Part of a small language model's weights.
Size: width 576, 9 heads of 64, MLP 1728 SiLU, vocabulary 8192, 37.9M parameters.
Training: a variant of Adam for these matrices, 954M tokens, 7278 steps.
Each number is 50 + 12 x the weight over its row's rms, rounded and kept within 0 to 99. Layers, rows and columns count from 0. The size before them is the row's rms in percent of the matrix's.

# layer 2 attention value, 576x576, rms 0.0363, rows 128-150, columns 288-359
112:54 58 29 60 50 47 38 39 76 84 55 35 65 44 47 41 56 52 29 62 32 62 79 49 52 36 51 51 40 66 53 47 50 57 31 50 60 63 30 41 53 61 63 47 47 61 50 53 68 55 37 57 41 40 64 22 59 48 39 47 46 56 35 57 51 46 35 32 29 41 81 50
107:75 65 35 38 61 50 52 54 41 17 60 74 45 33 76 54 34 39 33 57 61 56 50 42 30 53 41 24 48 58 51 42 44 53 70 50 55 55 29 42 57 60 42 64 71 51 71 41 67 52 46 46 40 53 74 25 41 57 52 51 40 45 62 50 31 39 26 57 61 30 51 54
107:57 40 56 62 51 56 50 40 40 52 32 36 21 41 74 47 56 53 51 55 50 59 55 72 52 51 50 69 36 55 56 52 56 36 56 63 39 47 38 40 20 27 45 55 66 52 39 40 50 51 23 33 62 39 50 20 49 51 49 44 41 35 57 49 70 45 64 38 34 54 58 60
106:43 54 49 54 48 31 42 35 55 47 57 69 77 62 29 46 83 56 67 62 51 47 31 47 60 61 69 63 59 29 41 38 36 45 52 50 48 46 29 69 53 44 38 42 37 37 39 53 53 61 60 43 53 44 68 43 29 48 42 64 53 51 56 33 55 60 20 50 46 51 41 47
106:58 47 44 41 52 59 35 48 52 57 43 65 57 65 47 46 40 59 56 55 51 52 48 56 52 48 54 64 52 39 48 49 88 60 39 40 31 44 47 50 61 55 41 59 81 34 61 48 45 52 53 29 42 66 36 81 61 63 51 52 44 59 49 50 34 59 51 30 48 62 62 37
103:74 57 37 30 42 45 23 38 38 51 34 53 70 64 59 49 38 57 66 32 61 36 67 71 38 54 62 45 52 65 50 45 27 45 50 51 50 56 20 63 79 76 64 53 37 61 59 50 27 66 48 54 46 55 26 74 65 43 31 50 48 48 47 73 40 55 39 27 34 65 62 39
109:60 46 33 75 62 52 55 33 29 33 63 52 41 07 38 44 49 44 52 58 49 49 55 51 63 52 46 56 54 38 73 55 45 48 49 52 43 67 53 69 57 59 69 46 39 70 56 58 38 49 45 25 62 52 35 77 32 63 34 47 37 51 34 70 54 33 40 69 50 63 50 40
104:44 27 50 50 65 37 66 63 33 62 47 50 68 33 77 48 63 32 49 52 58 53 37 53 35 44 48 68 57 55 50 52 56 27 34 59 32 66 31 51 51 54 51 33 61 73 44 45 53 49 30 43 48 52 61 39 75 39 59 43 51 48 50 50 43 42 56 45 58 54 67 50
111:44 41 42 46 41 41 70 61 32 51 49 44 38 33 48 45 48 58 43 46 45 67 31 51 30 48 49 14 51 38 31 54 64 49 55 55 54 49 67 52 45 53 57 44 48 54 64 50 72 52 35 67 31 45 34 64 40 57 54 45 55 59 48 65 47 51 72 40 52 59 43 46
104:59 52 45 55 53 37 43 62 43 45 36 50 61 61 55 43 50 51 61 55 54 59 47 54 57 35 56 47 50 47 44 65 50 43 47 66 47 32 24 37 42 42 50 44 59 40 40 76 61 64 34 51 42 32 45 58 67 54 46 60 46 52 39 34 74 36 43 31 56 46 54 46
101:59 45 35 29 51 57 53 72 61 66 45 57 50 37 42 47 51 25 67 54 46 65 64 54 31 45 43 58 51 60 56 81 75 56 46 50 45 35 27 39 70 56 36 52 70 40 66 51 18 42 59 40 27 45 16 55 43 33 57 37 54 52 56 39 62 55 49 55 40 45 56 40
105:77 34 49 60 44 49 54 31 53 61 30 40 69 50 51 53 76 62 52 40 52 55 48 54 57 53 36 55 59 47 52 48 70 60 25 88 50 61 22 69 58 53 39 39 74 38 46 56 80 32 46 47 49 35 49 38 36 36 40 55 37 69 57 62 43 41 53 35 45 45 44 52
102:45 61 63 18 45 50 46 60 52 57 57 36 37 30 66 46 30 68 35 67 62 52 49 45 51 63 57 56 52 35 40 48 39 52 29 41 56 46 30 32 37 50 34 62 27 59 55 50 38 39 43 39 57 54 34 31 33 56 56 60 51 65 36 38 47 38 47 55 35 55 37 59
109:67 41 59 46 69 38 36 46 26 31 39 47 68 68 56 43 46 60 51 70 48 39 60 60 40 59 58 65 68 44 42 26 45 51 44 50 65 52 55 64 52 65 56 54 38 59 41 56 58 42 59 51 70 50 66 59 36 45 62 49 60 55 33 77 53 43 48 60 49 62 35 60
103:50 61 33 34 41 47 61 59 69 53 15 58 53 56 33 56 65 60 41 44 55 61 65 66 43 59 51 61 29 53 73 52 41 41 51 65 59 45 41 59 73 46 61 47 53 42 51 21 48 53 49 57 32 48 51 53 61 38 45 49 38 48 52 60 49 57 65 54 52 74 73 60
109:50 46 64 29 51 47 51 41 59 41 54 37 52 58 37 61 42 56 41 35 59 48 78 39 43 71 53 75 53 46 63 72 43 32 54 59 51 33 65 51 41 51 30 47 40 43 35 45 46 66 56 29 81 58 42 48 72 50 54 59 43 60 62 59 50 30 44 55 65 37 42 40
108:50 50 34 51 40 66 67 48 72 57 50 45 57 29 44 61 48 38 53 48 49 50 42 49 60 44 52 26 57 57 74 50 73 76 61 60 52 62 54 46 57 60 31 38 59 64 58 68 53 39 53 39 61 48 34 42 53 58 52 47 45 73 59 67 35 35 49 56 76 55 57 57
103:51 58 40 34 66 51 56 45 44 59 43 66 25 45 55 48 43 48 42 73 39 46 43 64 18 48 58 43 46 57 37 44 38 21 48 38 51 42 46 40 53 39 57 61 26 36 65 48 56 48 63 42 47 53 61 46 66 57 59 40 30 58 41 48 40 56 47 53 39 53 62 45
110:36 52 45 41 69 24 26 48 51 59 46 57 48 62 59 54 42 39 47 77 36 39 66 67 55 50 67 41 40 68 47 58 55 66 36 43 48 30 60 49 36 50 34 45 52 54 35 36 55 53 46 65 60 54 50 46 48 50 52 47 58 40 43 56 43 36 41 38 22 60 63 62
100:54 59 62 63 63 59 32 38 70 20 62 58 29 48 71 45 34 41 52 53 64 41 31 63 49 43 57 45 56 53 60 45 56 52 56 63 51 43 66 42 53 70 31 48 62 50 58 44 58 48 67 54 54 55 60 55 42 48 47 38 53 53 43 57 31 28 57 59 46 56 43 43
107:71 39 30 45 53 38 59 44 49 55 33 36 52 33 48 40 65 49 59 48 63 27 53 53 25 51 50 54 64 43 49 48 66 64 44 49 53 55 24 74 27 70 48 74 59 13 47 39 58 63 52 57 53 42 49 46 63 54 48 60 60 63 55 75 52 54 33 55 33 41 42 55
102:31 47 50 59 46 46 47 53 41 38 58 56 51 42 29 57 60 56 31 31 60 82 62 53 58 67 40 48 47 39 55 59 32 48 36 33 44 72 61 40 55 44 33 37 34 49 60 47 48 50 65 61 61 40 48 33 39 50 48 54 60 52 51 57 44 64 61 59 45 62 51 53
104:36 54 33 75 60 30 70 49 62 31 49 58 24 51 45 38 62 42 42 60 54 42 40 44 27 52 30 59 67 75 68 32 54 48 52 50 51 37 47 45 12 45 52 54 44 37 52 37 52 42 35 15 43 58 33 59 48 40 40 38 50 59 47 73 49 36 72 39 52 50 57 49
# layer 2 attention output (transposed), 576x576, rms 0.0359, rows 128-149, columns 288-359
115:53 61 63 62 46 44 33 26 43 40 44 79 54 44 70 43 43 35 51 60 28 49 43 64 50 33 58 39 57 58 52 46 50 56 47 43 52 30 47 53 60 33 58 37 43 54 11 35 53 39 45 51 36 66 60 47 64 27 47 49 60 72 37 61 57 45 18 46 37 49 37 43
119:65 71 63 59 52 45 41 48 58 40 45 54 74 43 36 44 36 46 37 18 59 54 48 44 49 54 35 43 62 47 54 62 52 43 58 67 66 38 37 53 64 48 40 42 70 56 52 73 36 60 41 47 49 66 76 35 44 36 52 44 39 37 57 25 49 39 38 64 60 21 54 83
108:37 57 69 54 37 46 47 40 42 60 43 45 43 46 37 58 40 44 36 51 59 35 47 43 48 65 49 55 40 63 56 50 51 63 48 52 44 68 51 33 38 32 63 52 29 42 58 33 30 43 38 72 35 40 44 63 64 41 43 23 51 42 47 48 79 50 48 56 40 48 55 29
114:50 22 51 45 42 51 36 54 57 53 47 48 57 36 29 58 56 50 46 55 38 37 42 44 59 39 52 64 53 57 34 15 48 47 38 66 50 44 62 67 31 59 31 44 29 45 57 33 61 46 54 48 50 42 32 44 48 46 37 58 58 66 43 41 45 51 52 38 73 48 76 24
112:52 50 54 38 45 56 47 31 46 55 39 54 54 57 43 42 51 56 46 62 57 42 48 45 45 79 39 55 57 41 43 28 66 55 55 61 28 69 53 48 46 33 58 61 55 38 53 19 52 42 79 45 45 58 50 69 48 63 49 60 46 50 58 47 47 64 65 41 69 58 50 48
110:48 38 65 43 54 47 26 31 36 46 58 44 46 58 56 59 51 49 44 49 62 62 45 66 50 49 46 40 49 39 47 40 54 53 58 38 38 52 34 77 65 43 44 61 62 67 53 49 42 52 50 56 54 50 73 51 34 37 37 29 48 42 44 53 55 43 44 55 42 56 36 68
114:60 56 51 30 65 38 38 39 64 49 50 67 53 34 62 56 45 44 41 60 48 40 45 46 54 46 38 30 50 43 61 45 27 48 54 50 44 61 42 63 41 50 44 65 49 60 35 49 62 56 59 57 46 42 68 54 46 48 43 50 54 36 19 52 51 42 44 62 51 52 34 36
111:17 36 58 55 40 55 47 76 45 50 46 51 74 38 48 47 50 36 42 47 62 30 36 64 37 58 40 54 52 50 42 59 51 55 46 45 55 48 71 50 53 56 50 63 50 67 34 48 60 55 54 50 13 34 58 24 50 54 61 21 48 43 34 62 54 69 57 66 48 49 60 53
105:63 26 40 57 45 35 69 31 44 42 32 56 36 62 46 56 37 58 55 56 61 37 26 59 44 44 51 58 60 40 39 46 49 64 69 49 77 35 64 61 53 51 27 37 65 66 54 29 48 54 32 58 35 51 00 49 46 48 57 35 47 51 43 52 43 64 40 53 67 35 48 52
111:54 45 57 65 32 64 57 49 59 32 56 51 47 69 57 52 70 58 54 47 69 55 65 35 44 40 55 49 49 55 50 52 59 72 61 47 43 43 37 47 55 46 37 55 50 50 75 48 40 49 58 66 76 47 49 29 63 36 58 53 64 59 40 65 68 35 76 41 50 59 36 33
106:45 59 40 73 45 46 47 37 61 54 56 60 37 71 66 46 47 38 87 46 67 51 46 48 30 60 39 45 36 54 35 52 60 69 62 38 59 22 38 54 57 41 53 68 61 68 63 67 35 44 41 59 42 53 63 54 62 60 63 31 29 57 48 46 56 44 63 49 53 47 42 57
113:41 34 47 46 48 29 34 50 61 49 61 55 66 34 23 53 52 54 57 46 62 45 54 59 46 67 68 56 72 46 41 53 61 69 47 37 68 37 26 57 79 43 57 44 36 40 41 32 61 67 75 54 48 41 63 68 51 47 41 52 31 69 49 38 44 43 41 45 46 31 55 57
111:62 67 42 42 39 32 55 52 45 52 54 60 48 70 63 63 36 65 41 33 69 59 51 41 47 55 53 41 47 41 58 81 27 49 46 48 58 43 60 33 45 36 73 60 79 73 48 49 33 54 61 68 49 41 26 58 66 56 71 59 47 45 39 45 46 64 59 60 50 46 54 34
112:53 42 66 20 39 37 53 54 59 35 50 38 52 42 63 48 41 66 29 53 69 45 65 46 60 53 51 44 26 36 62 46 31 67 29 48 28 43 43 68 50 48 58 59 30 61 45 66 45 72 64 56 54 69 47 43 43 28 39 72 40 49 53 52 37 44 45 48 45 73 53 44
111:49 31 46 65 24 55 48 43 48 31 55 58 52 49 33 41 63 56 32 43 29 54 60 50 35 49 40 49 53 31 51 71 58 46 42 54 29 42 48 57 41 43 44 49 28 19 48 53 54 42 57 37 52 48 96 65 47 42 49 47 53 62 63 46 62 46 69 24 34 60 72 51
120:30 41 59 29 48 68 54 43 46 33 74 56 53 45 36 49 51 76 64 23 69 35 63 35 41 59 42 50 43 49 45 54 38 44 39 51 57 58 45 42 46 61 58 35 38 56 57 67 49 47 57 42 46 46 41 64 37 46 57 78 62 44 63 55 44 35 59 24 33 47 69 48
120:31 44 38 44 48 62 50 63 46 37 47 38 41 37 32 59 43 41 61 53 61 50 46 33 45 54 61 43 48 35 37 59 56 87 46 49 82 68 27 43 58 35 68 40 60 61 44 63 64 46 44 48 57 76 33 41 53 48 62 51 47 56 36 53 60 54 33 59 81 36 46 44
113:62 47 53 19 34 39 58 47 54 76 59 44 35 46 61 42 37 68 55 43 40 64 65 70 33 53 54 54 51 58 38 45 46 62 48 43 60 54 50 52 70 39 40 54 29 54 32 43 32 45 78 50 60 34 44 40 57 58 64 50 45 68 56 70 37 60 51 31 58 33 63 33
112:35 34 65 58 47 34 42 50 38 49 46 34 49 57 68 52 49 38 47 53 47 47 30 40 40 65 56 66 36 66 39 24 50 33 20 47 59 23 59 55 42 26 74 56 41 64 41 80 64 45 61 35 62 49 24 44 48 35 55 60 53 48 35 44 39 56 34 57 34 51 53 54
112:48 52 72 57 60 43 63 40 71 53 56 53 50 36 69 38 51 29 61 51 53 43 47 55 52 54 51 42 60 67 52 48 52 48 39 44 58 39 57 62 57 57 57 38 42 46 37 59 24 65 69 51 54 30 23 48 52 61 41 71 43 49 65 57 43 47 54 46 42 53 67 38
116:32 40 59 53 56 61 53 42 55 65 38 54 63 28 46 43 63 57 60 44 71 34 35 62 48 40 55 50 45 29 76 42 44 48 44 68 46 47 50 76 46 55 48 61 46 40 46 43 54 48 54 38 42 68 45 58 51 53 42 68 66 51 59 75 61 33 27 43 53 52 41 57
102:51 54 47 49 60 64 53 67 34 59 34 30 69 51 46 61 44 38 24 51 41 58 58 49 65 48 40 32 59 55 48 57 40 46 52 42 47 65 61 43 45 46 48 51 54 63 40 44 43 53 52 45 51 49 33 51 49 20 50 35 49 54 59 49 82 67 55 46 74 51 49 56